{
  "n_layer": 10,
  "d_model": 64,
  "n_head": 2,
  "n_kv_head": 2,
  "head_dim": 32,
  "d_mlp": 192,
  "vocab_size": 1024,
  "activation": "swiglu",
  "norm": "rmsnorm",
  "norm_place": "pre",
  "norm_eps": 1e-05,
  "positions": "rope",
  "rope_base": 10000.0,
  "rope_fraction": 1.0,
  "qk_norm": false,
  "attn_scale": 0.177,
  "bias": "none",
  "tie_embeddings": false,
  "parallel_block": false,
  "init": "trunc",
  "init_std_qkv": 0.0625,
  "init_std_o": 0.0139,
  "init_std_up": 0.0625,
  "init_std_down": 0.0139,
  "optimizer": "muon_variant",
  "lr": 0.00638,
  "lr_mult_o": 3.0,
  "beta1": 0.95,
  "lr_head": 0.012,
  "grad_clip": 1.0,
  "warmup_steps": 200,
  "schedule": "cos",
  "final_lr_fraction": 0.1,
  "batch_tokens": 16384,
  "seq_len": 1024,
  "doc_mask": true,
  "train_tokens": 141100000,
  "steps": 8613,
  "dataset": "wikipedia_en"
}
Each number is 50 + 15 x the weight over its row's rms, rounded and kept within 0 to 99. Layers, rows and columns count from 0. The size before them is the row's rms in percent of the matrix's.

# layer 6 MLP down, 64x192, rms 0.12, rows 0-63, columns 96-191
098:62 40 48 65 56 59 38 77 50 52 72 54 39 20 41 45 47 29 41 50 31 39 36 38 55 64 57 60 40 39 26 66 52 30 55 39 59 42 36 29 31 52 63 64 32 50 48 56 40 39 49 68 38 59 66 51 08 62 17 77 72 47 46 71 46 68 35 23 39 64 51 58 46 52 70 38 57 56 50 43 44 51 45 44 39 62 12 53 38 46 42 81 52 42 32 52
089:53 65 42 43 47 53 25 38 73 99 61 50 37 41 57 64 53 35 60 41 50 28 56 72 56 62 39 62 71 49 46 54 80 60 47 41 33 49 44 70 52 46 64 77 39 51 48 68 44 40 42 37 34 63 67 57 39 66 01 64 51 68 38 59 58 31 42 47 51 49 12 46 69 34 50 62 53 46 04 36 47 53 66 41 63 21 62 31 56 42 73 56 24 69 31 66
086:51 49 49 32 38 41 52 22 26 55 65 11 48 58 52 51 88 73 35 46 53 59 57 49 54 48 60 35 53 49 54 68 66 63 29 35 57 45 49 46 48 52 65 62 56 60 33 57 44 42 57 81 24 68 89 58 48 39 68 53 41 65 48 53 42 49 61 71 47 59 67 54 75 62 28 39 37 58 42 16 52 71 71 66 58 39 36 58 48 35 77 57 41 50 36 59
112:39 62 32 60 33 53 66 46 59 58 51 53 38 59 56 62 54 19 78 54 52 26 52 39 48 67 51 70 59 44 55 57 63 61 23 30 24 73 62 61 58 22 59 66 80 47 62 46 71 58 69 73 49 48 64 76 50 56 85 43 24 59 43 64 44 62 64 68 58 42 53 44 56 32 71 53 48 19 19 46 65 70 55 54 76 24 63 07 65 45 72 58 65 52 23 21
113:30 38 62 34 52 42 54 67 41 50 60 33 69 67 63 46 45 66 63 52 36 66 23 64 60 48 76 33 32 46 52 46 37 31 55 46 70 62 16 52 58 72 52 60 57 41 71 63 64 49 74 49 44 44 52 35 45 49 95 45 31 73 49 53 23 54 50 58 44 59 61 53 40 37 37 31 30 51 79 42 41 53 29 49 22 50 53 46 46 45 32 68 37 90 46 23
096:36 59 58 70 30 42 73 26 23 32 38 42 47 70 63 69 40 44 55 67 47 58 38 43 26 50 74 52 52 50 72 59 50 45 41 45 50 52 61 77 56 58 64 53 60 66 62 52 70 47 82 42 36 41 53 19 39 32 97 56 44 29 64 56 52 35 13 54 47 48 57 52 55 35 42 57 62 37 31 56 37 45 48 55 63 38 62 54 22 64 46 60 36 34 45 48
103:43 36 40 47 54 10 38 55 62 61 48 54 54 54 37 23 18 62 38 35 51 40 64 45 58 37 76 41 37 51 39 43 25 33 11 54 49 37 50 47 34 37 54 48 29 40 31 63 40 41 32 49 37 42 60 44 64 50 27 54 48 16 57 10 52 63 73 58 43 42 19 20 55 37 21 28 34 64 68 65 79 50 31 46 36 57 50 41 40 60 43 49 48 47 66 37
109:40 61 30 37 48 45 41 62 59 55 49 20 39 68 29 46 65 83 44 52 52 22 50 50 66 31 32 53 69 39 55 41 32 45 71 64 33 39 56 47 73 68 46 57 20 32 37 46 45 52 25 43 37 33 54 71 47 77 28 31 44 49 54 41 48 19 18 42 39 45 33 26 29 75 20 51 38 64 71 58 50 50 34 43 27 71 47 48 70 55 61 43 59 52 63 46
086:39 67 29 49 54 31 64 48 49 56 47 67 53 18 69 45 42 66 51 52 40 70 70 48 51 41 44 70 38 27 56 44 46 28 42 51 52 64 37 57 42 47 37 53 68 56 35 30 59 33 11 31 40 20 58 37 44 30 99 48 48 35 40 33 51 62 69 45 52 60 57 22 26 39 45 36 59 43 69 66 56 55 58 43 31 45 50 47 25 43 38 58 42 62 37 51
102:59 75 51 56 62 48 67 21 36 67 55 46 56 56 69 50 51 51 51 71 31 44 64 43 50 64 51 67 51 49 66 65 44 52 37 58 31 54 43 43 76 19 60 64 63 12 35 57 61 50 44 40 32 56 52 68 63 41 88 47 63 35 57 46 46 61 14 39 34 40 62 44 64 74 49 49 59 80 56 36 69 46 81 44 53 59 34 61 37 60 72 49 75 52 36 71
102:42 37 50 25 41 52 44 64 56 58 66 44 51 75 45 28 48 63 40 52 44 49 43 15 68 41 62 53 58 63 56 45 53 55 69 40 77 50 41 43 61 82 49 52 53 41 44 86 56 46 61 84 60 17 68 48 49 51 55 67 22 65 48 60 44 30 70 46 46 37 51 47 43 48 61 58 70 58 81 46 31 34 33 29 18 50 40 57 50 53 53 19 72 75 56 64
088:51 49 52 36 59 43 66 36 37 31 47 36 39 57 47 75 40 53 32 49 45 54 59 59 64 67 57 36 26 55 61 66 64 28 39 62 43 62 49 52 41 52 50 31 55 36 55 52 92 43 47 42 30 36 70 31 31 36 69 56 58 32 53 78 43 52 18 59 29 65 63 23 33 35 63 34 70 54 65 71 44 67 46 48 41 85 36 51 56 37 73 43 48 62 47 61
102:58 51 62 48 70 46 44 44 75 49 50 28 60 53 28 42 61 79 48 36 62 42 43 54 86 64 30 50 42 49 33 56 62 44 66 67 68 39 38 33 33 67 50 36 29 66 41 89 27 46 47 70 73 80 39 40 21 55 02 58 53 48 46 49 56 65 26 57 57 53 36 46 42 47 44 49 46 40 43 68 39 33 33 33 30 67 69 62 65 35 69 50 43 48 43 40
092:52 50 39 56 64 45 63 50 24 27 40 63 32 48 40 56 45 35 52 53 67 57 42 70 47 63 63 41 55 45 55 45 33 58 45 81 60 67 55 62 27 46 44 70 35 10 34 34 75 42 38 37 31 43 46 84 49 53 96 55 71 41 62 38 32 52 68 50 32 49 79 53 64 57 63 43 53 87 59 72 08 62 26 62 51 53 52 37 67 53 56 54 74 54 66 38
098:62 75 45 19 59 49 36 77 50 42 37 55 45 37 25 47 41 27 36 35 58 54 45 57 63 51 62 71 60 50 69 28 26 70 42 53 62 52 48 55 75 65 25 64 36 43 62 52 27 68 58 50 27 29 32 37 58 44 23 43 56 73 65 43 76 33 55 31 75 66 46 45 47 39 32 79 59 36 53 36 53 37 63 51 45 54 66 51 39 73 34 41 38 62 01 55
095:28 45 41 29 63 67 33 24 63 48 68 74 66 68 50 42 39 80 80 49 49 37 61 64 36 58 52 16 40 64 61 56 38 53 65 52 53 45 46 55 54 49 48 79 30 24 52 42 51 38 67 81 41 97 64 46 49 36 89 57 65 48 41 77 51 19 57 41 46 53 38 56 47 49 63 36 28 38 34 40 49 65 35 30 57 30 37 73 39 56 18 57 31 77 76 58
107:42 51 37 49 33 08 39 22 17 23 67 47 46 59 54 31 52 52 29 54 56 58 68 52 70 51 69 60 57 65 58 67 56 32 86 61 46 38 63 55 82 43 52 53 33 52 35 63 43 45 63 69 29 46 52 59 49 50 67 64 53 57 47 31 27 47 46 36 41 56 43 70 76 27 51 37 61 42 70 59 46 81 68 46 43 31 44 74 52 32 42 68 54 42 56 38
101:57 44 35 45 40 60 49 63 71 62 65 32 55 48 66 35 75 44 57 27 32 61 51 34 20 40 59 60 23 47 49 53 40 43 75 56 72 24 63 32 55 66 52 45 35 27 25 79 34 31 80 73 37 62 42 72 63 65 38 63 73 54 42 70 59 36 52 47 52 61 74 69 42 18 75 44 45 63 57 47 60 45 49 42 49 59 24 53 62 47 39 54 35 75 70 28
094:85 41 35 57 56 69 43 15 47 52 42 63 37 63 44 56 51 67 74 47 65 50 56 35 63 66 45 51 56 45 65 60 51 40 36 75 53 34 57 42 56 23 47 62 66 74 56 40 40 68 63 37 45 59 59 83 34 51 92 59 60 54 54 74 53 83 53 74 60 35 45 50 67 76 93 56 42 53 51 36 53 28 48 68 53 55 62 43 74 56 59 38 62 24 66 50
083:68 46 65 34 66 22 81 42 34 49 34 58 54 88 19 60 57 66 40 90 55 37 48 51 64 57 57 53 22 38 36 43 53 48 39 63 58 54 47 54 50 42 22 24 65 33 25 38 66 49 28 69 60 55 14 72 43 39 89 43 70 43 60 41 54 64 52 69 61 42 68 72 32 71 43 50 44 68 78 65 65 45 60 69 44 66 50 88 54 52 60 43 80 21 58 35
091:37 65 60 43 51 42 64 53 59 68 59 73 66 69 41 33 83 56 45 59 47 31 63 39 40 66 34 54 56 42 63 67 77 59 59 48 20 44 63 46 80 49 36 59 59 41 30 71 83 21 46 36 50 48 52 47 76 72 87 40 58 29 44 59 72 69 75 44 53 48 29 29 69 63 58 41 51 35 67 66 62 75 40 36 54 75 49 39 53 60 58 47 51 42 57 55
097:69 55 57 77 49 24 44 61 37 79 26 42 38 55 52 33 05 28 65 40 50 48 26 37 61 51 60 52 19 47 36 31 41 62 23 30 46 64 36 46 34 58 45 42 40 45 55 43 22 43 39 43 63 69 40 41 31 31 00 45 54 49 59 49 68 75 27 45 43 48 53 62 68 57 34 49 55 73 25 49 45 67 46 59 50 32 46 49 52 39 51 43 54 47 31 48
120:52 49 44 35 51 45 72 31 65 40 32 38 52 47 23 44 60 56 38 39 69 46 76 55 48 28 54 79 45 40 65 38 56 42 36 47 41 70 61 61 80 60 40 61 53 40 65 44 66 81 49 46 51 23 32 41 73 49 88 37 36 58 60 72 56 49 60 64 62 17 56 54 55 32 37 68 51 54 85 62 46 36 08 66 52 42 81 58 63 68 26 29 59 58 39 34
094:44 37 57 75 52 39 48 34 49 19 46 75 44 56 38 53 46 60 28 62 56 60 59 62 28 63 52 63 45 50 41 69 33 53 46 60 67 44 65 63 39 44 38 53 52 43 31 68 49 37 72 49 44 54 48 64 45 35 55 49 35 21 58 48 49 39 34 52 51 52 31 55 76 61 49 58 68 94 59 65 74 60 84 44 48 26 54 74 37 49 47 33 68 32 74 29
104:45 62 56 65 59 76 77 42 46 40 26 37 60 60 32 44 44 59 67 81 72 39 37 80 38 57 72 36 68 71 61 31 53 69 49 59 58 60 38 65 32 30 46 56 80 53 48 48 71 59 52 36 61 70 41 57 50 35 92 39 81 39 69 31 64 83 64 72 56 30 56 42 61 62 56 73 36 35 40 34 45 35 54 68 50 63 54 70 63 71 53 52 55 27 26 48
094:36 51 46 22 63 59 28 51 60 36 66 35 45 55 67 36 41 75 62 64 44 61 84 45 48 49 58 59 54 39 64 51 20 39 73 67 58 38 42 38 55 31 58 69 55 47 19 30 33 39 63 62 37 71 73 42 79 54 50 58 60 81 38 23 53 40 62 26 58 77 71 22 64 54 30 49 57 11 52 21 24 62 51 40 33 62 42 67 52 59 44 32 38 82 53 54
096:49 56 33 63 34 36 35 60 57 79 66 36 44 25 66 64 65 31 33 49 35 51 44 56 48 21 35 22 86 64 38 66 39 53 53 38 42 38 29 34 64 47 65 28 34 56 31 47 33 30 22 43 50 31 72 45 62 38 99 66 39 41 34 32 57 44 52 49 38 51 71 40 27 55 55 33 41 50 19 41 39 64 44 51 40 62 49 64 62 36 40 70 37 44 41 85
101:36 43 57 42 59 54 49 45 30 55 62 66 49 47 58 44 25 31 32 60 42 21 54 34 35 60 89 57 50 82 57 65 64 59 53 42 48 07 57 44 61 47 26 34 68 33 52 47 64 28 61 58 47 38 46 73 61 42 13 73 67 62 50 47 64 42 80 48 52 67 62 63 61 38 67 34 79 36 44 48 72 56 73 31 63 33 42 46 34 41 50 77 49 59 38 57
098:49 44 56 40 68 53 32 66 38 55 60 79 49 65 38 71 45 48 49 49 74 62 48 57 46 43 29 51 49 49 65 59 28 99 65 47 38 47 73 59 54 56 55 84 44 55 41 31 11 47 70 24 50 43 41 50 39 53 21 35 70 53 52 53 61 82 42 66 74 48 31 38 49 85 43 80 30 48 25 58 45 38 52 53 65 54 50 37 29 51 58 50 75 37 48 41
095:62 41 63 58 39 49 45 18 42 37 48 46 68 56 69 33 46 31 60 41 43 62 61 44 51 50 22 84 63 67 33 53 65 52 76 62 28 48 66 71 66 11 31 61 66 20 84 20 29 45 55 38 63 24 60 29 80 54 48 62 51 39 47 60 63 52 60 40 63 50 44 41 64 33 27 32 68 53 35 32 63 53 64 47 41 23 63 54 53 49 50 57 54 66 47 57
107:60 80 66 33 52 34 78 38 15 45 47 45 32 57 48 67 44 62 62 59 45 64 29 52 64 73 40 59 09 32 46 45 46 49 41 47 51 65 19 62 48 29 57 54 77 53 47 58 65 69 46 55 64 61 52 35 37 31 90 43 82 66 64 38 69 74 81 70 63 43 58 52 51 55 57 50 55 54 61 40 37 48 47 62 47 48 37 66 47 58 67 43 73 49 44 48
107:36 71 76 38 50 70 72 27 64 54 50 41 61 42 49 64 19 39 56 78 22 52 69 63 23 39 53 57 42 32 65 51 38 52 48 60 64 51 55 59 58 60 48 34 63 50 43 15 66 46 83 59 45 49 39 35 43 35 99 37 80 65 56 38 50 32 45 29 68 57 67 51 52 63 64 62 47 36 48 62 63 62 58 17 56 62 51 61 20 61 37 44 76 47 35 49
108:59 75 43 39 31 38 51 48 37 46 41 41 58 31 39 25 45 51 52 55 57 19 52 51 46 55 29 39 38 77 29 39 64 42 41 35 39 55 62 62 61 32 74 66 56 11 45 38 72 54 27 80 29 71 58 46 48 37 88 40 38 50 54 72 71 37 43 40 55 57 33 76 76 29 58 52 28 69 27 64 51 54 54 52 80 27 61 74 57 42 64 67 46 63 37 45
093:62 78 21 61 70 56 58 29 53 30 42 31 56 25 47 36 40 49 73 47 51 43 68 58 42 45 47 58 32 65 35 49 55 68 33 60 81 54 54 45 71 32 82 34 66 47 43 49 50 43 70 77 32 31 41 77 50 41 43 34 58 56 40 44 54 65 50 68 34 45 60 79 28 47 72 61 35 40 44 56 29 53 33 36 31 36 55 29 28 47 65 82 51 52 61 39
099:49 38 55 35 11 47 58 28 45 33 52 77 36 60 69 50 61 23 48 65 48 31 36 57 30 60 46 48 71 55 54 53 72 49 65 19 76 57 75 49 30 47 22 49 52 56 43 35 65 35 53 36 34 50 49 27 60 52 87 76 36 42 41 59 22 54 83 44 43 63 40 52 60 53 35 27 62 39 39 41 58 57 31 34 60 39 43 44 33 25 36 75 45 31 46 49
105:60 62 72 28 35 66 61 68 24 44 52 76 59 28 20 29 58 51 64 50 52 50 72 71 39 34 35 56 42 52 68 51 75 72 66 52 44 71 64 70 23 43 91 61 69 43 28 67 51 71 56 44 55 25 39 55 61 52 44 43 39 39 66 41 25 42 31 37 47 29 22 73 65 50 68 55 63 47 71 59 41 43 58 58 27 63 48 30 36 55 31 37 72 56 69 47
088:42 58 57 43 42 45 47 55 67 67 34 47 55 49 43 54 62 60 63 53 38 61 19 34 53 27 59 19 60 51 25 45 56 22 50 68 81 64 27 36 46 44 29 69 55 65 74 73 40 49 46 46 34 33 40 41 70 61 77 45 52 41 43 56 46 57 50 54 53 65 56 51 51 41 43 58 50 46 60 39 41 52 55 83 54 32 43 57 77 55 55 50 20 50 22 54
092:54 45 58 39 28 23 43 58 32 05 41 49 48 43 72 47 48 47 57 44 52 68 64 59 39 41 56 42 28 58 65 60 30 42 34 64 52 33 53 55 31 32 75 56 37 51 39 52 45 50 40 80 27 53 55 37 52 44 24 63 77 57 44 66 43 24 58 49 42 50 48 35 51 44 17 67 73 53 43 48 48 51 60 51 34 60 45 69 46 44 46 55 42 44 86 57
084:56 71 23 34 38 40 37 28 43 60 50 36 29 49 57 27 82 42 72 49 48 26 47 33 55 69 34 68 65 43 90 48 70 50 52 50 59 36 18 60 37 61 54 58 60 59 31 41 47 52 69 32 44 31 61 43 33 61 96 58 68 51 49 46 70 41 43 67 53 56 53 45 61 36 82 37 60 29 53 56 51 37 62 35 38 53 54 00 37 49 60 60 53 46 46 71
101:63 66 35 65 66 60 43 32 59 34 72 48 31 38 64 43 83 51 63 56 42 20 61 25 57 32 50 62 66 59 50 52 39 35 84 58 73 30 53 30 58 52 38 43 63 46 48 55 33 44 45 64 64 45 42 69 50 50 62 63 37 56 46 55 51 69 68 73 22 59 59 40 42 61 49 41 89 53 46 18 40 63 55 47 50 54 35 37 49 43 30 65 55 23 37 50
098:51 44 56 58 55 43 68 70 45 22 35 26 58 42 41 57 45 32 71 45 69 62 59 61 49 34 48 36 30 26 55 39 11 63 46 79 53 76 56 72 58 43 56 54 52 57 73 51 60 53 51 51 75 52 51 49 61 29 76 36 56 58 65 47 60 49 63 73 77 43 66 29 36 59 45 68 57 52 55 43 44 42 27 60 63 58 83 60 62 71 28 43 68 38 70 31
092:25 41 71 43 47 61 62 43 82 63 60 56 41 44 42 47 46 51 46 57 35 43 39 77 21 52 27 71 47 46 52 53 57 72 54 12 43 58 28 54 45 31 47 66 56 61 72 65 69 57 48 67 67 43 23 32 55 48 54 52 28 40 40 50 69 44 51 31 54 42 32 26 64 31 34 51 63 33 39 53 78 68 33 38 48 59 50 41 36 56 42 53 81 55 43 22
086:62 34 37 60 57 37 40 47 45 26 46 37 35 31 57 29 47 35 46 30 29 83 60 65 57 73 34 39 33 51 55 67 47 38 46 44 39 41 63 45 56 56 62 51 45 37 40 31 58 39 37 52 46 53 46 30 20 31 55 55 44 55 52 40 50 46 69 39 48 85 70 80 52 59 74 40 58 80 41 32 49 68 65 51 44 38 71 47 66 39 46 41 74 45 62 47
128:56 48 64 72 54 47 42 37 25 37 66 52 51 48 66 54 42 22 32 47 39 44 58 30 48 70 63 41 64 71 31 67 53 41 38 51 68 37 65 35 52 66 52 30 46 53 51 41 32 18 60 48 17 59 52 48 26 35 38 71 31 34 31 57 24 49 34 32 40 49 55 73 78 56 25 26 61 61 41 41 56 72 55 39 51 37 45 69 41 19 74 55 51 21 34 43
088:51 68 55 65 28 79 53 62 32 56 55 91 42 61 47 19 61 54 34 53 25 40 49 58 30 28 39 32 50 52 53 72 55 89 52 58 65 39 68 52 46 41 26 34 59 38 30 39 55 26 34 22 41 43 69 58 64 33 02 51 75 49 43 49 38 89 34 38 40 36 25 28 69 70 49 28 65 35 68 54 73 60 44 34 63 58 48 26 51 63 37 55 49 50 62 36
094:58 42 57 44 48 61 74 37 54 36 43 56 71 66 47 49 59 45 52 57 44 86 28 62 26 64 62 34 51 33 33 71 71 64 49 20 41 64 63 69 56 76 53 52 58 49 43 41 39 49 49 50 27 53 46 52 61 28 84 50 69 34 75 50 39 60 50 23 42 62 35 62 66 29 76 46 26 58 44 34 56 63 77 53 65 72 48 48 41 55 44 53 56 58 48 62
099:70 71 37 69 34 29 50 31 49 31 57 82 49 69 43 55 40 57 42 60 78 45 96 63 50 55 63 52 54 58 58 62 26 41 40 59 40 66 51 59 37 24 56 41 53 32 36 63 57 56 41 45 47 77 55 79 50 44 99 43 61 31 63 33 57 51 35 42 70 54 67 64 66 77 47 54 68 83 37 46 55 47 59 59 47 46 55 54 64 57 68 58 52 47 47 50
118:49 50 52 43 43 43 55 22 36 44 29 58 60 58 37 57 57 67 44 57 68 36 43 23 62 47 67 53 55 50 57 23 27 66 56 60 32 47 64 61 86 27 41 56 41 48 46 44 69 84 47 35 35 50 38 71 76 50 64 31 64 53 71 32 71 64 68 69 47 41 48 67 82 54 43 71 36 35 56 05 36 40 59 69 55 15 67 76 44 66 40 47 42 42 30 39
114:67 53 52 48 54 64 58 54 56 56 28 44 37 49 42 32 54 39 37 58 62 18 29 73 37 40 67 61 42 83 64 36 65 61 64 45 80 47 39 54 22 30 33 34 57 32 35 43 49 56 17 63 58 65 45 65 21 50 43 49 53 55 62 37 64 52 43 47 57 47 49 68 78 78 58 49 48 54 38 43 56 32 50 57 78 69 57 60 73 46 61 53 57 43 43 49
095:65 70 47 67 57 32 40 63 44 50 43 55 66 70 21 39 56 79 44 62 83 35 73 68 54 32 57 38 77 80 44 43 54 74 58 64 36 47 12 51 26 39 29 29 20 38 26 35 45 56 32 26 39 53 44 60 37 62 00 57 79 44 50 27 66 56 48 67 44 41 61 72 63 45 59 35 47 58 32 55 66 51 34 70 38 53 35 52 49 41 61 42 39 43 53 40
091:76 34 43 41 53 58 54 48 37 36 37 25 23 75 67 52 57 56 73 32 55 71 37 23 60 82 53 62 36 42 70 57 44 22 41 50 46 20 48 48 31 34 49 70 61 54 65 38 28 60 58 66 40 69 59 43 39 45 49 44 32 45 56 83 46 72 64 45 55 40 83 60 56 49 45 70 68 63 28 34 07 45 38 54 38 55 51 61 97 42 66 49 55 46 49 38
116:43 60 53 65 43 69 59 39 45 59 58 37 59 82 74 40 32 85 45 50 28 52 50 37 44 47 59 48 40 49 45 41 48 47 52 67 42 38 46 49 53 54 57 23 44 56 50 57 47 43 64 31 40 82 70 58 26 66 46 56 61 45 22 64 55 59 19 35 46 58 72 32 45 51 55 48 63 41 54 60 52 56 11 31 24 47 43 50 63 43 53 52 40 65 58 17
094:47 51 42 30 21 46 34 58 42 72 49 42 74 29 61 41 69 45 54 37 83 46 58 69 58 51 53 77 47 68 38 37 30 52 49 70 19 42 50 41 42 28 80 63 32 36 38 47 48 70 47 53 70 40 63 33 26 63 40 55 44 35 57 49 59 35 46 51 72 49 42 29 43 39 51 66 37 45 43 36 41 49 60 63 36 24 52 81 29 60 51 50 57 69 42 66
097:39 40 65 36 52 48 37 77 35 67 48 24 51 40 43 42 58 35 52 44 52 53 53 50 62 68 31 46 38 21 71 38 77 32 44 25 55 38 09 57 36 57 31 62 52 62 41 64 41 32 39 59 43 69 36 32 71 36 19 52 51 56 50 49 63 67 73 27 72 53 33 40 73 29 15 56 44 43 64 29 60 52 85 43 41 66 46 57 39 46 45 42 36 34 18 83
102:50 40 45 25 52 39 42 58 51 62 53 42 49 65 54 38 34 54 51 53 34 56 61 70 55 46 41 55 42 44 31 48 75 47 39 36 35 50 43 52 36 63 75 25 45 32 49 40 46 42 53 52 53 70 62 46 09 44 45 58 46 56 46 44 39 49 41 54 25 43 35 71 38 37 49 50 35 65 56 66 56 73 62 33 35 57 42 20 49 27 44 32 60 67 92 53
099:63 70 54 50 48 50 62 33 57 45 38 66 42 54 45 36 50 44 36 36 59 72 59 55 97 49 50 65 52 42 51 66 34 45 33 71 79 59 25 40 21 29 32 35 71 41 39 34 60 61 65 46 77 61 58 27 37 54 50 34 53 77 54 64 22 52 72 53 65 56 60 44 65 59 62 53 33 70 74 73 58 39 69 54 43 64 58 23 59 51 68 38 85 51 43 53
098:46 42 28 55 44 77 37 83 42 27 34 47 37 07 72 59 48 34 64 18 39 51 54 40 71 62 33 63 39 44 52 58 67 46 48 57 42 34 41 48 36 32 59 68 39 69 62 40 43 53 30 38 74 18 55 47 57 51 42 33 66 44 52 73 56 56 61 56 50 64 51 37 47 18 95 33 41 32 44 47 48 37 44 41 37 49 51 53 35 47 70 60 50 48 25 69
091:26 67 65 66 56 46 58 32 35 34 50 38 52 64 58 58 10 69 42 58 29 67 58 56 51 59 68 27 45 40 32 36 36 41 49 51 38 68 39 54 51 71 39 55 64 81 83 59 55 56 53 84 64 68 52 29 44 39 90 58 25 49 48 40 40 73 40 67 65 59 48 49 51 55 22 61 60 54 52 79 61 44 27 34 32 34 68 72 35 57 45 32 68 52 53 46
097:42 64 15 40 34 41 49 51 69 62 31 53 24 76 56 37 44 55 43 57 36 42 41 50 71 49 38 70 49 74 54 58 48 28 52 40 68 50 23 65 52 41 51 68 41 36 76 81 60 48 43 90 48 69 59 60 29 78 54 40 49 47 56 82 58 65 60 84 64 42 47 33 40 40 35 44 53 38 32 57 68 42 37 38 23 47 58 56 54 33 44 35 21 62 41 53
109:61 51 14 60 29 46 24 67 58 49 44 43 45 45 41 66 62 57 31 38 60 44 63 58 48 29 45 34 59 53 42 49 20 51 49 49 64 39 59 37 63 52 45 22 22 41 30 61 35 60 37 59 48 23 60 72 37 53 07 60 36 35 44 61 53 42 53 69 49 54 73 57 51 69 48 57 46 80 54 62 41 56 27 58 49 51 55 44 40 54 61 53 48 45 31 55
101:54 31 53 56 43 45 20 78 53 41 62 59 53 56 72 45 54 40 47 30 50 36 59 60 83 68 37 51 57 74 57 61 58 51 52 55 49 29 46 22 46 46 83 55 28 50 54 41 35 45 57 63 47 56 75 43 63 75 06 40 37 56 32 70 38 28 49 56 36 70 36 55 20 61 61 34 35 35 28 51 52 33 42 44 34 44 41 48 32 47 64 50 35 51 53 89
144:41 45 86 43 53 81 69 63 36 30 34 56 87 49 21 42 29 65 61 67 44 51 63 69 33 56 27 36 32 48 65 43 59 57 43 62 63 74 40 74 13 49 40 44 64 77 60 24 59 64 65 53 52 44 48 30 75 35 28 44 51 56 53 53 26 66 47 48 56 37 41 56 74 41 51 67 66 29 51 55 87 55 50 46 42 69 59 35 54 49 43 44 65 49 73 41
095:34 35 22 44 43 43 33 39 42 31 55 52 23 56 66 36 33 67 45 54 60 58 50 14 55 44 46 64 48 66 62 38 33 20 47 41 32 13 40 29 48 47 56 55 46 48 51 33 46 39 48 36 61 50 56 46 54 65 16 56 72 44 41 45 43 44 71 39 34 51 64 25 36 62 30 48 40 60 73 57 18 44 64 27 25 59 43 37 31 34 57 42 38 69 65 67
091:54 80 36 76 36 58 33 47 57 55 65 39 27 32 30 51 39 69 59 46 37 61 62 57 65 42 34 41 68 54 40 76 37 53 41 74 52 20 30 18 16 64 50 55 62 49 44 30 42 47 19 39 61 48 67 57 25 42 22 51 24 52 33 31 41 56 51 51 31 65 58 46 51 54 60 41 49 46 18 83 52 60 58 31 50 60 28 26 44 41 81 71 56 41 47 47